Part of a small language model's weights.
Size: 4 heads of 64, MLP 1536 squared ReLU.
Architecture: RMSNorm before each block, rotary positions, biases, embeddings untied during training, exclusive self-attention, hashed n-gram embeddings, skips across layers.
Training: a variant of Adam for these matrices, 180M tokens, 10969 steps.
Each number is 128 + 32 x the weight over the matrix's rms, rounded and kept within 0 to 255. Layers, rows and columns count from 0. Numbers have three digits each.

# layer 5 attention key, 256x256, rms 0.0838, rows 164-174, columns 0-255
136108108148128163151151121099129130129114118083131128125092087196108129120138168169154112098095130131101080130134088136113130160165152147140181125130110144135119131116138134110091070145133136122163126127096212138160137105188132080098135117162126110142110135132139153124132151138109161175098126169119159110133151180106142157118163157110121139122152091100167149167116096097132120128096094091129151108128097108143148136168150142091113113150120112154104106130138152130174211131085144145130129132122120159102127152104104119088129187123124109101143112089130116116120083190095144155152128176107126107130177131087132118165113132124181126069144105161192108105132163119136134138083151102152120096140160177174143140119165163073111128170152159115127105142166169112166169129057125
076144096101095102143160116127178154081142114194135144134135063104138140122140115138135094114069141106143137165126115172141132143114128138142135159135197135143131164139147093102119127095180131149122083129146092151110095097079143177133129151154132151123138155095122116094109107163180055101178102125131119112159149078184095104116093152105116147013103151164121121094106112153131106157168085128120124119151151121118128125139139164162139154184100159112160119080152081168080172121134117109163113128100135114115120148069090130119093130132087095115143159096144076067163168156119154156139100124115121175119164078131089179110156125089137129136133144133093085103079147141165154153079156147170189133070102124119100134133103099121107053113161117143161147139111082143094130155131088
126145153130133131094113141079055102135126152136161217114115092102115110138102156094115098152114114151074197085157115151124128093108137096118171219085163131117115145146088124124129128155127096114154137092131136143114098080079121117074181094149088163116153118080110159198146118107140126135102097140098147186075226126181129122188129105117103099101062114116135126094108137148102107136114109096155098165144122175142186154090137145149152129187122139188103163139150163183115146162117156222162112125105125123119075131090140104192176133159116097153138133108106106111119111163134102165153138142088126119140176072088117127121117182102140112147106097088143170141133110134162088156159170104115108125088138107197173129174102049150130099126169062118116099148150129145151171108108119
131088087125119093178150149237128087162075106131151198088105081162125141153067144132168155153084107111068146129082098112136102157104107086086187126073147147125098099114092155122141040072062135122135075116105163139169115109165117160115127157087092207132158182147159092162209167138121116121168132127121097171168106178155127124095118133146128127168135090120127166148106123139127100137101173147108142127163182101088085096103140039153106083146155189186110091133186165129170143151178173080125118104171109085092146167084142106134117047150106107185102107152144176085144189153106113179202158114102100173146145098128109141149130133134138162122104099126129134134203124139121104099109123167116185104197091114100200083123129153134100101118126134147177142105078124145159163144153125
082127138194113156170147093104191147134158095157156117135103117077150115109123114112147135121148094119203176134129107149137121123105069125125106148198158102164164150159149123129165183136125086135147094094130136184072155115099093142173147162106133132133082125093059093124106164115161101142147153126093085101129135125090190109127115148138142186110069175146147114103077097165152131187143125144128102067135111062174063090094197140165192178142122092139159134144083093175117125106123120127121087092105099124149119125176118123160086100109129126121128176149185140143101150180099134087184148093131166115100159166149108115056180147151101138146146133147117119123106132160142107161132088174144165165108140150092147129116124125129100121160152084103139150115124085155144136122176111
085103175154143077145119159147167145145149153180115159149161042138060165114172085148158105108105116135108203121089142082120188087138130137193136118126145160108099122127125148111091125119092110129098107101113163133085179097074098116119128124117106179104150168116154119144137211105134185109125096102096159194136124072129152124115115141154141147122084139173213163104123123148118107177081169116135100138123115140111125085090103100178141127160114130159088182094157133121133145187118163109121191088127155137111158139130173142105138146120114131116179164073096129151161076141127116102138175104092109151112144097113108118090138159131129146119127116082158085129142102173183122153145087161114150152128108087106113139150110135141152158137136124073190076096137148144121170124094140
160135171126099156069099180174084104147096122087162170101111148160123099152175154155180138101128137155081141131105118097115148142118083104189152109127132147131127145120144163117098064082115092141120106108197149095115082116166137129144106127077120118140141165127107118161129106094114152132115132172157156165161103176188165187132157081167135119153151160132133090169118091119138145099099116100112161105129158108125177120184072068120119099180160166177114167098150179124129175152130171123137121131154151131127132163131165124093069127107130156141093136073073123173147123112092151167166165106115104124126115128026165116131073119158149091076150083159127097113175137107122123156127099088106111105137125129189125148104140176119132159090091114111137062141159153149092169144109118
150094153128156093062106125170097142144094130107135116121154191129179149156180181100127175127118059105135181137134080125156147148151068149145117140175102113102073209141109104147083099123126146139112111160116176145104113159163117089115093116152150084168101107150115099131128088121157133104126169143146132131118100143103155086094132085087148088149173162080116100110142147125127169065139174145119150089176129084132070144184149142122103124124136094112141200124173115103163142137091139117146139126123156077160146120186178130079123110134181085176104132145124142153106093110113175174145153164089144179041046174166160097111142093116130099160122093158105105137123101117109147128075081100131162094153125139116140087115144134086113168140086174124084138199100090142112106099115131
161089150161145156124090140096086092171118126141116120131091151139083152133122166179125104099155141181104130104183152109107157107141130121138173134123142106161103140140090180089139134152123138075136107139105186087142129079155044136107153133120145131189114156117131121152128136092117191146119158126103172140090145135108190187121122100121133162125191113149107149141111110148079177088105145147121146197085114152119141114150089077096095120104136145124057147186142124141165142145158143130085150126164090151133116130102143131100136148137174100079106122101134112167091094116127123143098139136110159126144106089074167071178114119182122077116160162114183109127167089136127119112097147115110109076158170087183150165114158157165127191128130107096110062094135117093172118099083141
118161112108118112100167095196169151134126125220156128193136088121132142119109083100099129158187111147093095115127156177168128078100117120146072102135125145145146117093144173141164179118109111042149125178130022135145152157110176160160140146163094159153168134157100093077155127168140084152128129101118072121145099136150107155122122160112107167107082161173114148102103188160133144182157081135148122165137163160109119095095144112084166147104119144128118086103105152155131080131165151086093099123150151124116093143123175149166094130176158123151149185134154101132044202179170107061099177132143171098124130117118084117093138133124087139156157139119138091131100156123145144134124129150120112168111102051120178179129163115148152124140177084145148164070157168147136125173175138
107088131161132145102112121135026132151079117130141180146111109114133094125105203176138155142154122147111079146138094176133079177116141125138157159108098170161153144115069119144098118119143089094102155121117135177138171128199132128112135077107136092159134117136080125123140075118105138155114116134070076116165154198137131157124134091144153159172123168127098094134127145097116162108099147144113141153114104087187108126178159149090155113095154094127125123168159156124155120124134129147108071079114135173100140147148129079118154156123111144126118110125131109151101140161103187082163126065116145129084132176138076146111145150148121126119180042148188153092156080141071102117088096077142120095167055086168148115056133118117076137098109204143144151121140129176125178179076150